Each number is 50 + 12 x the weight over the matrix's rms, rounded and kept within 0 to 99. Layers, rows and columns count from 0.

# layer 2 attention query, 192x224, rms 0.0586, rows 0-31,64-94,128-158, columns 168-223
50 53 52 41 43 70 41 42 63 33 69 49 37 29 63 58 47 27 54 56 48 56 70 35 65 53 40 40 39 48 43 56 54 54 50 64 77 20 44 66 39 39 71 32 36 58 48 52 44 52 45 21 41 58 51 21
51 59 54 50 55 41 56 56 49 28 33 62 34 44 52 43 30 36 61 54 43 66 52 46 58 44 45 42 78 45 38 48 56 57 62 68 40 44 58 71 47 37 37 49 37 10 32 44 49 53 67 37 22 58 42 65
33 60 47 56 47 66 43 37 86 58 48 49 50 36 62 46 46 38 35 38 55 69 68 59 49 47 61 46 41 43 65 48 45 71 35 60 55 32 44 31 59 45 72 58 44 66 35 62 57 31 50 69 71 46 48 36
44 44 58 61 56 72 46 36 61 50 50 46 44 65 33 42 54 26 46 51 46 63 54 38 73 40 31 48 58 24 48 76 55 48 58 47 76 50 70 66 45 36 63 46 48 32 60 43 60 45 45 37 68 62 23 44
61 56 47 69 45 57 43 64 57 50 54 43 52 49 67 49 58 46 42 63 43 33 58 52 51 41 42 51 63 65 50 63 55 46 52 46 53 51 68 42 55 30 62 54 56 54 46 36 55 42 72 61 77 49 56 59
46 49 52 39 47 46 68 25 45 38 45 61 54 41 40 26 49 55 64 80 58 76 38 37 26 31 48 72 59 65 46 31 41 47 51 61 43 39 53 60 45 48 41 82 37 42 58 49 48 64 55 62 36 36 50 52
62 51 48 45 42 39 43 59 27 37 55 60 16 28 63 43 69 50 57 73 55 47 65 52 57 79 51 57 35 26 49 11 69 37 53 52 52 45 41 30 51 45 42 14 70 44 39 46 67 60 29 21 42 73 34 43
56 49 57 68 51 60 52 49 82 58 53 45 32 49 53 48 53 54 36 65 51 84 55 45 54 43 35 43 53 49 48 46 58 75 39 55 56 29 57 48 51 48 57 31 51 38 53 47 62 33 49 36 61 47 45 07
53 51 32 75 56 45 54 13 67 66 51 77 26 46 54 51 58 60 48 37 49 14 46 38 61 66 47 40 61 32 48 64 67 48 30 53 90 45 62 54 53 30 60 57 43 56 69 50 45 30 41 89 32 48 90 60
61 54 62 35 51 53 44 43 46 30 56 49 45 17 59 28 48 54 62 57 49 33 54 07 49 67 25 56 38 35 42 47 41 45 50 42 70 41 57 43 41 46 71 43 41 49 73 55 63 46 58 28 11 52 51 46
52 78 51 57 58 44 59 52 60 59 38 38 59 47 32 37 56 54 69 59 45 45 39 37 38 45 53 44 63 61 55 40 45 52 62 39 24 64 58 47 42 75 32 61 45 50 56 44 53 44 47 50 21 40 44 66
54 54 51 65 51 64 40 55 62 42 79 57 50 56 58 54 49 40 40 61 47 59 69 54 40 47 48 72 37 33 43 46 56 55 32 30 62 32 54 25 58 50 67 38 62 71 66 64 58 67 50 52 92 44 45 12
60 72 48 47 43 56 43 66 71 37 57 60 31 36 58 53 53 50 48 51 59 60 63 46 56 58 45 40 32 37 43 38 55 71 36 77 55 64 66 44 56 20 75 37 52 53 47 41 59 48 56 23 52 59 50 30
39 41 59 40 51 33 67 47 47 68 40 48 42 53 38 58 31 64 66 31 56 73 28 40 48 44 54 41 75 36 56 66 51 36 57 62 51 58 52 70 47 57 32 46 53 31 36 47 34 69 50 50 28 38 58 63
50 53 45 63 69 69 54 38 76 49 45 20 48 64 58 38 66 47 32 53 41 61 58 61 46 61 61 65 58 23 29 60 45 81 57 48 47 43 51 36 46 48 48 64 35 53 55 47 73 33 42 48 80 49 14 18
39 43 61 41 47 48 37 53 48 38 59 41 40 55 51 42 52 55 55 37 64 46 58 48 53 49 51 59 51 53 36 31 42 42 58 48 52 58 41 58 59 60 49 31 50 45 39 21 54 62 43 49 21 55 41 63
56 59 54 55 45 53 70 51 50 46 52 47 29 49 36 58 29 50 64 53 56 71 53 48 46 46 42 51 53 39 59 59 51 45 70 52 45 63 59 55 33 61 40 38 61 17 26 37 70 76 55 33 36 52 44 40
71 56 28 53 50 28 50 35 58 57 45 51 53 36 60 31 65 59 58 63 59 70 52 21 55 43 35 64 69 38 59 30 53 35 43 28 46 58 70 53 50 73 37 53 59 50 42 62 58 52 42 63 82 55 36 43
57 67 56 43 43 60 44 41 73 36 49 36 44 51 64 50 46 38 58 44 62 73 55 23 65 34 36 45 63 23 65 37 57 61 57 56 70 27 59 58 43 48 45 54 49 49 47 53 79 62 51 46 72 52 31 30
59 56 34 32 40 56 39 60 47 49 72 49 49 33 64 55 51 34 56 56 37 54 45 51 47 54 50 42 41 71 60 22 53 65 54 65 42 18 48 60 53 54 53 26 53 61 60 53 28 58 46 35 45 45 58 35
47 55 61 44 33 36 37 62 38 69 67 35 69 44 48 42 44 69 48 34 73 48 44 50 57 57 63 49 52 54 52 40 44 30 58 46 10 82 47 48 53 61 39 64 67 47 51 46 57 63 61 49 73 53 46 57
62 64 42 58 53 80 72 45 79 43 58 62 43 59 51 36 44 52 50 47 41 69 66 41 67 61 51 57 58 32 33 29 61 58 53 59 62 55 56 44 47 57 63 43 52 36 42 57 71 40 32 38 56 53 32 37
66 56 20 66 53 72 54 15 62 56 56 73 32 60 52 66 42 43 54 47 23 31 55 50 56 55 43 41 33 28 49 43 76 44 35 41 73 31 57 48 56 44 45 28 40 52 67 75 54 44 32 63 35 54 72 31
51 47 56 63 63 57 46 47 59 56 41 60 38 53 54 58 78 32 46 72 56 66 49 44 58 54 38 61 40 20 46 67 64 39 25 39 57 52 57 34 38 52 73 50 58 37 42 47 72 65 57 39 87 59 36 20
57 41 44 52 38 47 60 61 47 39 46 47 25 48 74 48 76 33 51 60 54 57 66 53 48 55 52 48 46 27 40 23 45 42 57 58 61 35 41 41 50 47 45 28 54 52 33 42 51 53 42 24 52 67 29 57
53 43 51 50 36 53 48 65 34 40 43 64 34 44 60 56 51 52 46 47 44 36 48 61 55 73 52 43 39 49 45 46 53 47 65 54 51 44 48 48 49 23 41 30 46 48 56 42 32 50 40 32 42 55 53 56
40 65 43 56 52 60 48 47 59 62 66 53 65 28 54 55 51 49 34 35 51 43 57 53 48 44 73 51 51 47 40 44 55 53 37 60 64 40 62 41 57 44 49 54 48 68 59 52 40 37 52 69 53 56 50 36
49 69 41 51 52 32 59 52 62 48 60 49 40 39 53 40 39 62 51 61 62 58 69 45 42 42 46 55 48 39 68 30 51 56 35 44 45 43 58 43 58 55 44 43 55 69 45 49 50 45 50 53 47 54 51 27
39 46 54 53 28 45 38 39 49 52 63 52 64 62 77 41 38 39 60 34 46 35 57 43 47 47 44 66 44 25 47 55 47 32 54 23 54 37 34 46 46 70 45 51 64 58 66 64 51 46 45 57 58 50 47 37
55 43 40 72 48 44 42 11 48 60 45 43 31 58 58 52 50 58 69 44 30 72 45 40 47 63 27 64 56 37 52 37 61 50 37 37 72 46 47 57 43 59 31 49 37 47 51 48 64 49 47 67 52 45 61 39
46 58 44 60 67 46 47 43 64 58 72 60 59 48 37 70 48 36 44 43 33 38 36 42 50 29 57 50 43 70 67 55 46 60 45 54 49 40 70 43 43 47 53 66 38 56 56 61 48 53 51 61 50 36 74 53
32 54 46 39 52 57 61 75 53 50 62 30 56 64 33 64 24 69 56 53 50 69 50 54 46 49 39 49 52 66 57 30 48 67 43 60 20 76 68 45 53 68 47 37 62 62 49 42 74 60 56 20 46 64 34 42
73 67 63 34 41 75 28 59 47 33 71 62 35 51 46 31 43 41 52 35 63 53 58 46 42 47 33 62 57 63 31 57 56 38 46 54 70 37 56 56 36 61 57 51 24 31 33 54 48 34 40 29 42 57 67 35
44 39 45 64 66 54 41 78 59 36 46 63 58 69 47 70 38 33 63 61 55 55 68 47 65 32 52 21 46 77 56 47 53 45 52 74 44 25 59 50 31 59 56 60 38 63 43 65 58 62 38 38 47 45 28 62
47 58 39 45 27 62 44 52 59 58 65 56 45 41 23 39 32 58 47 74 55 71 57 33 58 65 20 45 72 40 53 34 53 18 34 52 61 50 61 51 56 49 47 45 37 35 54 57 48 51 31 39 57 42 37 59
59 48 63 57 41 61 56 46 37 49 34 58 44 60 64 47 57 54 57 38 39 66 54 64 46 43 56 45 56 39 44 62 38 52 41 40 35 33 53 44 41 79 61 58 58 52 58 51 49 47 40 27 65 50 57 43
54 56 55 71 49 60 38 61 53 50 51 56 60 51 23 31 36 51 37 38 46 38 37 53 76 66 38 37 51 50 52 69 41 41 45 63 73 63 54 61 55 56 49 47 55 30 63 60 30 35 60 68 47 39 56 49
42 23 74 36 63 47 55 54 65 32 74 56 57 69 49 56 50 39 71 73 37 37 50 58 40 40 72 41 33 77 48 57 57 51 54 66 42 51 38 57 50 61 26 40 41 60 67 70 50 43 72 43 56 66 43 68
61 60 42 33 48 36 59 55 35 38 46 57 42 62 57 40 70 45 61 52 46 51 58 50 50 62 48 66 39 59 62 21 62 51 54 39 46 43 58 51 41 44 43 43 63 50 41 39 46 46 62 34 51 62 59 45
40 58 58 49 67 41 44 75 77 32 40 38 60 47 40 46 20 65 61 63 46 75 52 42 68 46 54 31 61 47 43 49 53 52 34 57 32 63 61 27 37 34 30 46 39 42 70 33 61 43 67 38 72 46 32 22
44 31 30 49 59 28 52 50 54 82 37 33 49 50 42 55 57 50 47 38 55 59 51 30 42 33 56 34 48 71 79 40 42 49 58 66 63 62 60 70 63 53 56 72 64 70 39 50 48 52 38 72 12 42 62 84
52 49 67 49 67 49 44 41 37 42 68 63 41 33 35 40 54 23 57 48 55 16 39 47 28 38 22 54 17 89 39 47 55 68 44 66 75 27 62 51 70 54 58 56 37 56 37 66 45 23 51 48 23 41 53 62
54 52 21 82 51 50 45 43 47 70 61 50 65 39 51 55 34 44 39 85 24 17 54 51 18 59 43 75 73 58 60 65 52 41 46 49 63 33 40 65 54 48 66 36 63 57 45 49 44 53 40 35 48 52 37 60
42 47 69 47 39 59 50 53 57 52 49 42 60 50 39 39 47 59 42 47 46 55 44 59 68 55 45 58 48 26 39 57 42 42 33 45 34 66 47 41 69 45 56 42 63 36 67 55 45 51 57 56 47 55 71 29
48 71 52 49 25 51 53 51 62 38 47 51 53 38 55 47 49 48 43 49 69 53 61 58 75 56 39 48 42 26 31 56 55 43 55 64 38 40 38 44 38 52 69 48 35 36 73 46 48 43 35 54 17 51 57 40
56 32 38 43 59 28 58 30 46 64 29 48 52 64 63 66 49 53 55 39 28 67 52 66 42 43 68 39 43 64 65 50 48 30 58 62 57 51 45 71 49 45 50 74 61 69 18 73 49 79 10 51 25 49 50 84
44 48 49 71 43 41 44 43 76 76 64 58 48 51 44 41 46 69 34 69 30 42 45 39 52 58 40 60 60 52 49 62 40 50 49 41 23 28 45 48 45 55 48 56 57 55 66 72 50 44 36 33 60 37 53 58
75 46 64 40 59 66 54 44 40 35 51 52 57 49 71 58 57 30 43 38 35 19 61 91 38 38 58 49 46 54 38 49 44 37 65 46 81 24 50 64 49 66 62 32 53 52 23 41 54 58 58 60 37 62 54 54
55 51 42 62 60 54 61 50 35 55 42 37 35 44 65 59 55 33 62 38 33 32 53 54 39 36 72 52 74 62 55 66 52 35 64 67 54 48 36 47 55 55 55 40 63 52 35 50 46 46 28 36 39 57 53 42
37 36 47 56 53 33 59 23 72 66 55 58 57 53 51 49 41 45 45 42 49 36 34 73 62 53 38 62 49 80 53 49 30 61 33 36 42 38 42 47 83 52 64 64 53 48 68 71 26 31 71 64 52 30 84 33
31 49 38 57 44 70 42 46 43 61 55 52 55 44 57 39 42 49 42 52 46 18 49 62 48 30 50 51 68 67 42 76 57 45 57 50 53 33 54 38 69 45 49 53 55 25 45 76 42 36 64 54 49 49 71 50
63 61 57 45 23 53 56 42 32 34 72 58 44 41 24 57 61 40 43 53 43 48 36 21 59 54 44 65 48 53 47 34 55 75 72 48 66 60 38 30 51 25 68 42 40 30 67 58 56 31 57 59 55 60 64 51
40 50 47 65 43 61 31 45 65 47 54 57 49 45 43 26 32 58 32 32 67 61 40 48 60 55 31 60 72 40 40 50 53 33 63 41 64 52 48 56 57 57 53 59 42 46 54 53 42 61 58 58 48 45 53 44
52 71 56 50 58 71 73 46 66 36 52 54 52 38 50 54 35 32 54 55 47 39 55 67 72 57 42 62 62 38 20 65 33 67 43 66 33 40 59 28 49 35 62 20 43 28 43 60 45 44 48 49 47 49 60 20
38 55 23 45 34 33 43 33 30 51 39 41 67 41 60 46 43 54 30 44 49 55 34 55 52 44 42 74 54 52 62 59 38 53 46 40 52 38 46 29 70 53 52 48 67 56 38 45 38 55 36 75 49 36 81 47
31 61 18 77 50 51 46 40 38 66 46 44 54 46 74 41 69 51 63 44 71 40 40 47 45 38 61 73 58 67 55 53 38 64 46 25 30 62 33 41 64 55 56 46 72 57 43 29 51 53 68 45 66 46 66 39
71 61 51 46 39 67 50 63 40 37 61 70 20 46 59 49 62 41 59 63 40 55 65 64 39 54 30 42 40 51 52 31 59 47 73 43 41 51 70 39 38 44 51 24 54 39 50 41 49 47 60 32 64 70 63 58
58 47 39 45 57 46 60 72 24 48 33 49 42 54 62 51 81 56 55 39 51 63 62 45 52 50 79 46 39 39 56 41 65 41 69 56 38 58 43 75 33 68 41 49 56 72 49 38 60 83 43 23 65 60 24 66
46 64 41 30 58 74 32 37 62 43 73 60 53 42 64 49 40 39 40 34 54 25 48 61 56 60 37 30 37 50 44 50 54 55 46 40 51 32 60 56 50 62 45 21 26 25 73 62 57 37 54 38 39 44 53 48
30 59 55 41 32 42 58 35 80 72 63 54 51 54 40 26 55 62 59 56 45 52 34 40 66 44 09 56 52 54 67 35 46 52 44 48 55 41 53 35 74 48 36 64 61 37 72 70 19 34 59 55 60 47 86 44
48 54 60 65 39 67 58 35 46 71 50 52 46 60 26 38 69 37 51 42 38 46 53 48 53 38 37 54 50 55 51 33 48 60 52 41 51 73 64 51 66 49 46 35 79 51 20 43 47 37 30 40 55 45 67 40
37 34 25 58 46 48 49 44 46 76 68 39 59 65 29 79 52 54 33 59 32 58 51 49 66 38 65 23 72 49 49 71 51 31 58 32 56 74 32 53 57 50 43 45 63 63 57 74 48 61 26 48 31 53 61 67
38 39 49 49 45 19 33 67 61 58 47 43 58 42 45 63 29 43 55 49 38 47 41 31 43 65 42 41 63 68 42 41 39 68 46 55 46 46 57 47 52 42 40 44 37 43 63 53 46 45 60 47 54 34 33 52
52 57 59 44 64 54 51 57 51 43 68 59 48 46 46 62 54 51 48 47 72 40 47 42 41 34 36 50 37 39 48 63 55 46 49 46 70 32 63 55 30 48 53 34 50 55 37 38 43 56 59 58 40 63 26 37
68 48 69 65 50 52 68 55 61 51 66 66 62 48 47 40 53 53 44 63 56 58 40 48 43 34 51 28 47 57 48 51 59 51 35 47 56 45 37 49 44 52 60 34 45 49 50 39 58 36 57 67 56 55 32 51
42 42 39 55 66 47 59 59 44 44 50 41 56 30 57 55 45 45 32 42 58 50 54 56 50 61 50 51 43 39 45 54 45 37 59 40 54 47 47 47 55 54 58 55 55 64 35 49 40 45 60 47 35 57 31 50
57 49 49 36 37 59 68 41 44 49 55 56 55 53 48 28 57 50 51 60 39 22 38 46 65 41 49 54 57 60 44 51 53 46 46 57 72 52 54 54 42 46 31 64 61 46 54 39 41 63 59 73 72 69 58 71
52 36 60 59 42 51 39 41 56 53 42 42 52 40 53 60 48 42 33 54 60 60 54 61 64 61 69 53 46 43 50 43 41 45 32 57 58 42 51 40 60 53 52 54 48 46 48 47 33 62 48 61 75 29 59 58
61 59 73 57 54 54 85 37 54 30 60 51 43 60 56 43 45 56 63 53 45 53 61 65 45 36 41 50 52 35 46 56 50 48 54 47 47 34 53 59 42 57 48 49 30 22 61 51 74 52 78 61 44 61 37 52
62 50 47 46 56 62 60 59 40 51 53 41 50 40 55 50 77 50 55 61 51 44 60 45 53 59 46 54 47 61 39 40 49 55 55 43 72 61 57 47 57 35 50 33 70 50 41 40 58 59 43 31 61 66 41 34
55 47 73 57 67 40 49 60 54 37 56 50 44 31 62 49 26 56 47 41 45 67 56 60 43 58 57 45 47 38 52 42 42 72 29 43 48 35 34 49 50 56 68 44 44 45 57 45 53 33 43 24 45 41 41 40
37 59 38 47 64 48 59 38 51 76 66 62 47 68 45 50 60 71 49 37 53 43 40 53 40 42 44 36 53 52 44 72 56 40 42 48 29 67 56 39 38 51 28 67 54 48 43 51 41 51 65 61 29 41 57 58
71 62 45 57 61 49 49 63 41 33 55 43 50 48 42 41 43 65 57 72 45 26 51 32 54 50 60 38 49 32 28 36 57 49 44 63 44 47 70 52 55 09 40 33 42 58 69 52 44 56 42 49 46 65 34 31
51 46 62 65 38 64 65 62 33 48 63 56 40 38 42 46 66 51 64 56 44 36 56 29 60 67 50 56 42 50 41 47 56 49 62 54 52 53 47 53 53 56 63 60 57 48 54 64 48 46 51 58 18 53 41 55
39 56 64 53 44 39 45 47 52 57 49 48 58 42 44 65 43 49 50 45 64 61 49 69 46 52 47 50 49 28 41 33 44 66 28 72 54 46 57 43 72 65 54 45 47 64 56 42 60 48 40 43 69 36 58 44
34 68 56 53 49 41 48 64 57 38 58 62 46 37 61 63 51 62 44 62 59 38 61 45 50 66 47 60 56 24 24 44 48 60 34 63 49 56 48 36 50 36 45 37 46 47 52 47 37 44 45 31 58 57 49 39
58 40 36 50 34 56 55 39 48 59 53 56 39 52 34 55 32 74 64 38 47 52 30 39 49 52 69 42 57 63 70 69 67 25 56 47 29 62 59 55 33 31 55 53 68 26 57 54 46 43 69 54 28 70 45 77
56 52 66 55 48 53 55 72 24 55 49 61 44 48 41 63 45 55 48 64 42 68 48 43 57 57 43 48 40 57 47 52 47 38 60 63 58 47 51 42 63 56 35 49 62 57 43 43 48 59 54 42 44 47 50 49
53 59 46 57 50 53 54 60 39 41 49 45 44 24 54 37 51 57 46 51 65 41 43 57 40 40 57 46 55 58 51 36 43 59 60 71 47 61 50 58 38 42 46 38 49 48 49 31 54 34 72 60 59 59 21 54
71 56 51 48 38 47 67 39 35 51 46 69 48 46 40 27 37 67 52 52 66 52 35 45 32 48 43 42 49 64 47 54 56 28 54 56 58 62 57 39 33 52 62 57 46 28 41 54 56 40 64 69 34 71 50 52
30 47 48 52 57 47 39 43 63 55 54 34 66 57 49 59 42 55 47 64 55 45 50 54 57 74 53 48 53 27 47 51 35 43 36 45 50 47 29 50 66 62 51 50 55 50 68 77 39 68 47 56 62 38 64 54
46 40 42 50 63 58 47 61 40 36 49 62 53 40 54 64 53 47 47 66 59 59 56 50 45 54 65 48 48 45 46 44 49 42 60 39 91 54 55 51 43 40 77 58 56 50 56 68 56 57 45 44 41 57 54 37
48 52 63 55 54 51 42 65 66 50 60 33 36 51 41 60 51 31 45 45 59 67 58 67 48 61 52 35 40 57 60 37 44 59 48 46 69 44 64 51 63 30 58 44 41 51 54 53 55 70 40 45 47 40 42 29
60 62 47 54 40 63 27 46 47 58 46 42 35 50 46 43 43 40 23 50 64 50 62 71 50 65 58 61 40 35 39 55 49 34 32 51 62 45 55 55 52 59 61 49 49 39 53 64 38 64 32 42 53 44 60 33
43 46 65 59 51 56 32 58 64 47 48 39 63 57 65 48 32 48 48 48 66 68 60 53 43 70 55 58 38 39 40 30 52 49 51 53 28 65 45 35 52 63 49 39 34 46 51 25 72 46 47 30 73 47 44 55
39 42 08 47 50 54 51 40 47 60 68 55 63 63 25 62 47 59 51 70 52 29 51 41 52 53 58 24 50 72 54 43 50 56 39 43 53 61 42 38 65 50 53 68 69 49 52 66 29 57 55 63 44 45 83 57
43 41 18 33 42 56 46 50 53 68 62 40 59 37 41 50 70 40 42 62 38 46 54 53 63 51 51 54 61 47 56 55 54 39 53 59 65 43 67 53 52 43 53 76 54 45 46 65 34 50 46 42 54 50 62 67
52 60 58 49 66 65 46 59 45 47 55 51 47 42 45 45 62 45 58 55 52 45 63 48 37 51 46 50 50 58 30 49 50 52 56 44 53 52 53 41 50 34 47 32 67 62 45 38 65 56 52 35 48 72 26 42
60 39 48 47 35 60 54 65 41 48 52 73 46 44 55 49 59 64 49 60 38 46 55 43 46 49 37 53 44 74 40 31 60 56 54 49 60 65 58 59 35 30 37 54 63 37 36 31 47 44 52 39 51 69 56 46
54 50 68 47 54 55 36 62 52 45 51 42 60 54 42 54 57 33 49 53 52 46 54 53 53 51 54 41 54 39 51 58 36 41 34 30 49 44 45 54 59 62 65 31 51 65 69 48 42 50 38 55 39 41 46 33
42 39 41 52 60 51 50 52 38 55 57 44 49 57 40 73 27 57 47 63 62 64 56 43 61 38 51 53 57 30 60 43 51 36 38 47 57 54 40 38 51 56 72 43 59 55 43 63 49 55 41 47 45 44 52 40
51 18 35 43 35 53 54 37 54 65 48 50 54 48 49 49 57 60 51 56 55 56 45 56 34 34 51 51 61 55 55 48 49 52 67 41 75 54 52 52 52 50 47 74 50 54 46 51 38 51 51 59 59 47 62 53
50 36 39 43 47 46 61 43 55 58 65 55 41 29 39 61 51 92 36 53 52 56 39 46 57 43 43 34 69 69 63 45 58 48 53 33 60 51 47 41 36 51 55 62 51 48 44 59 38 27 60 54 31 52 65 61
47 49 53 67 53 42 40 39 66 38 59 48 53 40 57 63 32 41 38 46 55 58 47 64 37 50 48 45 49 54 48 55 46 57 39 46 45 33 42 52 48 58 49 48 31 47 70 48 46 57 42 54 54 33 49 41
# layer 2 attention key, 64x224, rms 0.0535, rows 0-30, columns 168-223
42 55 48 61 62 78 39 49 62 22 55 43 61 45 56 36 55 44 30 40 52 60 56 52 61 50 56 37 53 43 56 55 42 79 33 42 47 24 54 41 61 42 54 38 14 40 55 46 49 38 47 38 64 14 38 47
38 67 70 59 50 66 44 36 64 22 60 42 51 45 52 55 46 38 42 34 64 40 63 57 32 49 54 47 38 46 45 53 46 66 37 66 61 45 51 36 55 37 49 57 31 49 64 40 46 58 45 27 41 43 48 35
59 55 37 55 37 57 49 50 45 66 53 59 50 64 40 53 49 44 47 54 62 53 46 48 72 64 41 44 46 60 51 52 35 56 44 41 49 53 46 62 65 50 52 43 68 50 40 34 52 54 54 55 49 49 54 60
35 50 37 58 56 68 48 39 43 33 56 46 51 47 50 60 51 53 25 44 31 40 50 62 38 36 55 42 51 54 63 48 59 62 60 52 36 35 57 52 59 47 61 47 34 49 51 52 59 34 59 53 51 29 51 34
53 57 41 55 42 56 51 46 50 68 44 57 47 56 38 58 52 62 39 36 54 59 37 52 66 50 38 41 54 61 59 57 54 41 52 55 54 50 49 54 69 59 53 42 67 54 53 46 50 48 44 51 47 31 43 41
46 47 61 49 57 54 40 58 66 27 56 44 61 61 65 44 45 31 45 44 48 33 47 50 40 65 48 37 40 50 52 48 43 53 43 35 57 49 45 66 44 63 55 35 11 47 69 60 54 56 50 56 51 30 59 41
52 62 49 57 52 60 64 42 65 29 51 59 55 43 50 51 38 55 41 49 55 45 50 60 41 39 42 51 58 53 42 58 59 55 48 58 50 24 61 43 20 46 59 58 15 30 66 54 39 32 70 52 59 56 58 40
42 52 40 55 48 64 40 45 74 53 48 54 63 56 53 54 51 46 33 53 48 48 41 38 46 43 42 46 58 46 53 54 64 46 45 45 72 58 65 45 76 41 42 38 39 44 55 62 45 49 31 54 40 50 56 44
49 50 46 58 52 45 50 38 50 39 42 37 46 53 66 62 49 60 36 55 36 50 51 62 51 46 46 46 47 57 39 64 70 54 56 65 38 43 49 52 28 70 54 53 43 48 61 35 42 49 49 39 67 84 43 46
46 57 67 37 53 62 45 47 52 44 46 46 43 57 43 51 52 46 47 54 47 48 48 65 48 46 51 47 56 31 50 53 44 56 36 51 41 49 43 52 47 63 73 45 29 28 71 31 54 52 58 53 72 21 39 46
41 55 45 44 40 53 40 56 43 85 38 67 56 49 45 60 56 48 54 33 52 62 51 33 54 54 51 50 51 39 39 32 65 48 55 49 41 45 38 40 53 59 42 57 52 52 58 59 64 53 43 50 47 52 52 48
51 51 26 54 48 56 54 49 48 58 41 51 54 57 46 48 46 61 48 40 46 53 38 53 68 55 60 42 53 45 54 59 58 45 54 48 59 61 44 58 50 40 54 36 67 47 43 53 43 46 51 48 48 53 50 55
41 38 53 51 49 69 54 52 49 50 46 35 47 45 41 43 46 46 41 57 43 68 38 37 57 47 52 44 45 51 55 50 49 56 50 39 41 51 54 50 67 48 52 37 42 45 44 26 48 46 47 43 44 23 45 37
52 61 58 44 58 39 54 54 52 41 46 50 56 54 54 59 53 41 63 55 53 53 79 45 51 50 42 49 50 44 39 53 55 62 56 61 41 47 51 42 36 47 40 60 40 60 50 45 59 56 53 47 38 68 55 60
45 42 45 48 60 48 47 44 60 50 40 58 62 48 53 60 51 53 62 60 46 36 42 48 51 45 49 51 56 39 57 34 48 41 39 51 57 41 42 59 55 43 64 47 52 54 47 51 40 39 57 59 52 52 47 50
48 48 60 39 53 63 67 42 59 40 51 55 58 52 42 54 49 49 40 51 51 50 62 45 45 63 50 49 50 30 48 63 51 62 48 37 47 48 59 59 37 43 56 52 44 36 47 59 60 59 39 45 42 54 49 42
43 53 68 53 53 66 52 38 64 41 45 45 58 52 55 52 50 37 54 52 55 55 69 44 37 29 50 45 50 53 32 55 63 73 53 39 55 39 50 49 41 32 46 51 35 40 54 51 59 42 40 39 49 46 34 46
57 57 32 44 42 56 74 37 36 91 57 38 38 54 48 54 65 60 48 48 58 37 34 49 52 41 59 42 54 61 61 51 59 48 60 47 56 59 55 42 74 53 64 58 71 54 43 35 40 51 46 44 52 60 58 56
44 55 71 45 43 72 67 34 53 61 49 44 47 66 48 34 61 43 49 38 63 58 49 54 40 46 51 41 51 50 59 50 41 65 38 44 44 54 47 34 65 48 44 52 54 49 49 37 39 50 58 49 61 37 37 55
49 56 59 49 44 46 56 49 56 57 57 54 61 57 58 37 54 30 38 50 43 52 44 62 46 37 54 63 55 50 38 51 37 43 34 52 43 54 45 40 60 54 43 50 48 29 43 47 55 47 47 51 56 25 46 63
48 44 45 34 41 51 56 57 48 82 51 51 51 52 51 47 46 56 63 58 41 69 54 33 48 53 38 59 56 55 65 49 49 47 72 43 55 60 39 50 61 46 53 46 65 62 42 48 52 42 47 40 45 58 44 68
45 53 42 49 47 46 54 52 37 60 44 37 43 50 29 50 48 50 31 49 55 55 43 56 56 44 47 42 51 45 58 50 38 57 35 43 54 54 51 54 74 42 49 44 62 44 48 58 53 47 54 53 47 36 53 53
46 55 27 61 40 40 60 36 32 79 57 51 35 49 46 50 72 58 52 39 59 43 35 54 46 43 59 54 57 50 48 54 70 42 43 55 47 44 50 47 56 31 50 67 60 51 58 48 33 40 54 58 72 70 53 49
50 47 36 49 51 47 65 40 40 56 44 49 47 57 49 56 42 61 49 52 40 56 45 49 40 27 54 44 60 61 58 45 64 49 73 55 46 47 54 44 46 54 50 63 54 48 52 43 41 39 39 49 43 75 52 59
46 57 76 47 55 54 60 49 53 12 53 51 59 45 50 57 38 38 36 52 41 48 55 59 41 54 48 45 38 46 37 42 49 70 44 47 47 31 47 47 27 51 43 50 21 39 46 46 51 45 51 47 55 39 43 41
50 49 69 51 63 48 52 50 55 22 51 49 45 37 57 62 39 51 57 57 47 46 55 54 50 50 52 56 50 58 43 52 59 58 54 56 46 42 52 51 31 45 57 48 37 54 60 49 49 37 66 55 42 57 58 43
47 60 40 53 50 47 49 54 46 72 54 43 60 60 56 47 45 59 41 45 65 54 33 51 47 56 57 56 47 48 54 43 42 52 50 60 53 41 56 58 65 49 45 37 57 50 54 34 53 60 50 43 50 34 51 49
56 47 38 56 39 52 53 50 50 76 53 54 57 49 47 37 60 65 64 58 76 56 48 58 49 57 53 44 65 58 59 58 49 44 44 53 72 55 42 49 69 46 50 55 75 55 42 29 52 45 46 50 66 50 38 57
64 55 33 52 44 50 65 40 48 50 39 42 33 57 53 40 56 58 45 50 56 69 58 62 53 48 36 49 63 53 47 61 65 27 42 54 44 45 51 56 51 52 53 60 69 52 41 61 51 54 66 46 46 77 44 55
55 53 57 57 62 49 63 45 44 48 45 47 41 67 64 57 57 55 55 42 52 41 62 46 42 53 54 54 52 49 46 63 74 55 47 59 49 31 63 44 42 60 52 53 46 41 47 39 58 47 42 57 47 64 38 54
53 46 40 50 40 55 40 44 49 59 40 43 60 57 53 47 46 50 46 45 49 46 31 49 53 45 55 61 42 49 62 52 40 40 42 47 45 53 42 52 78 56 51 50 70 61 44 54 47 49 51 55 42 35 54 40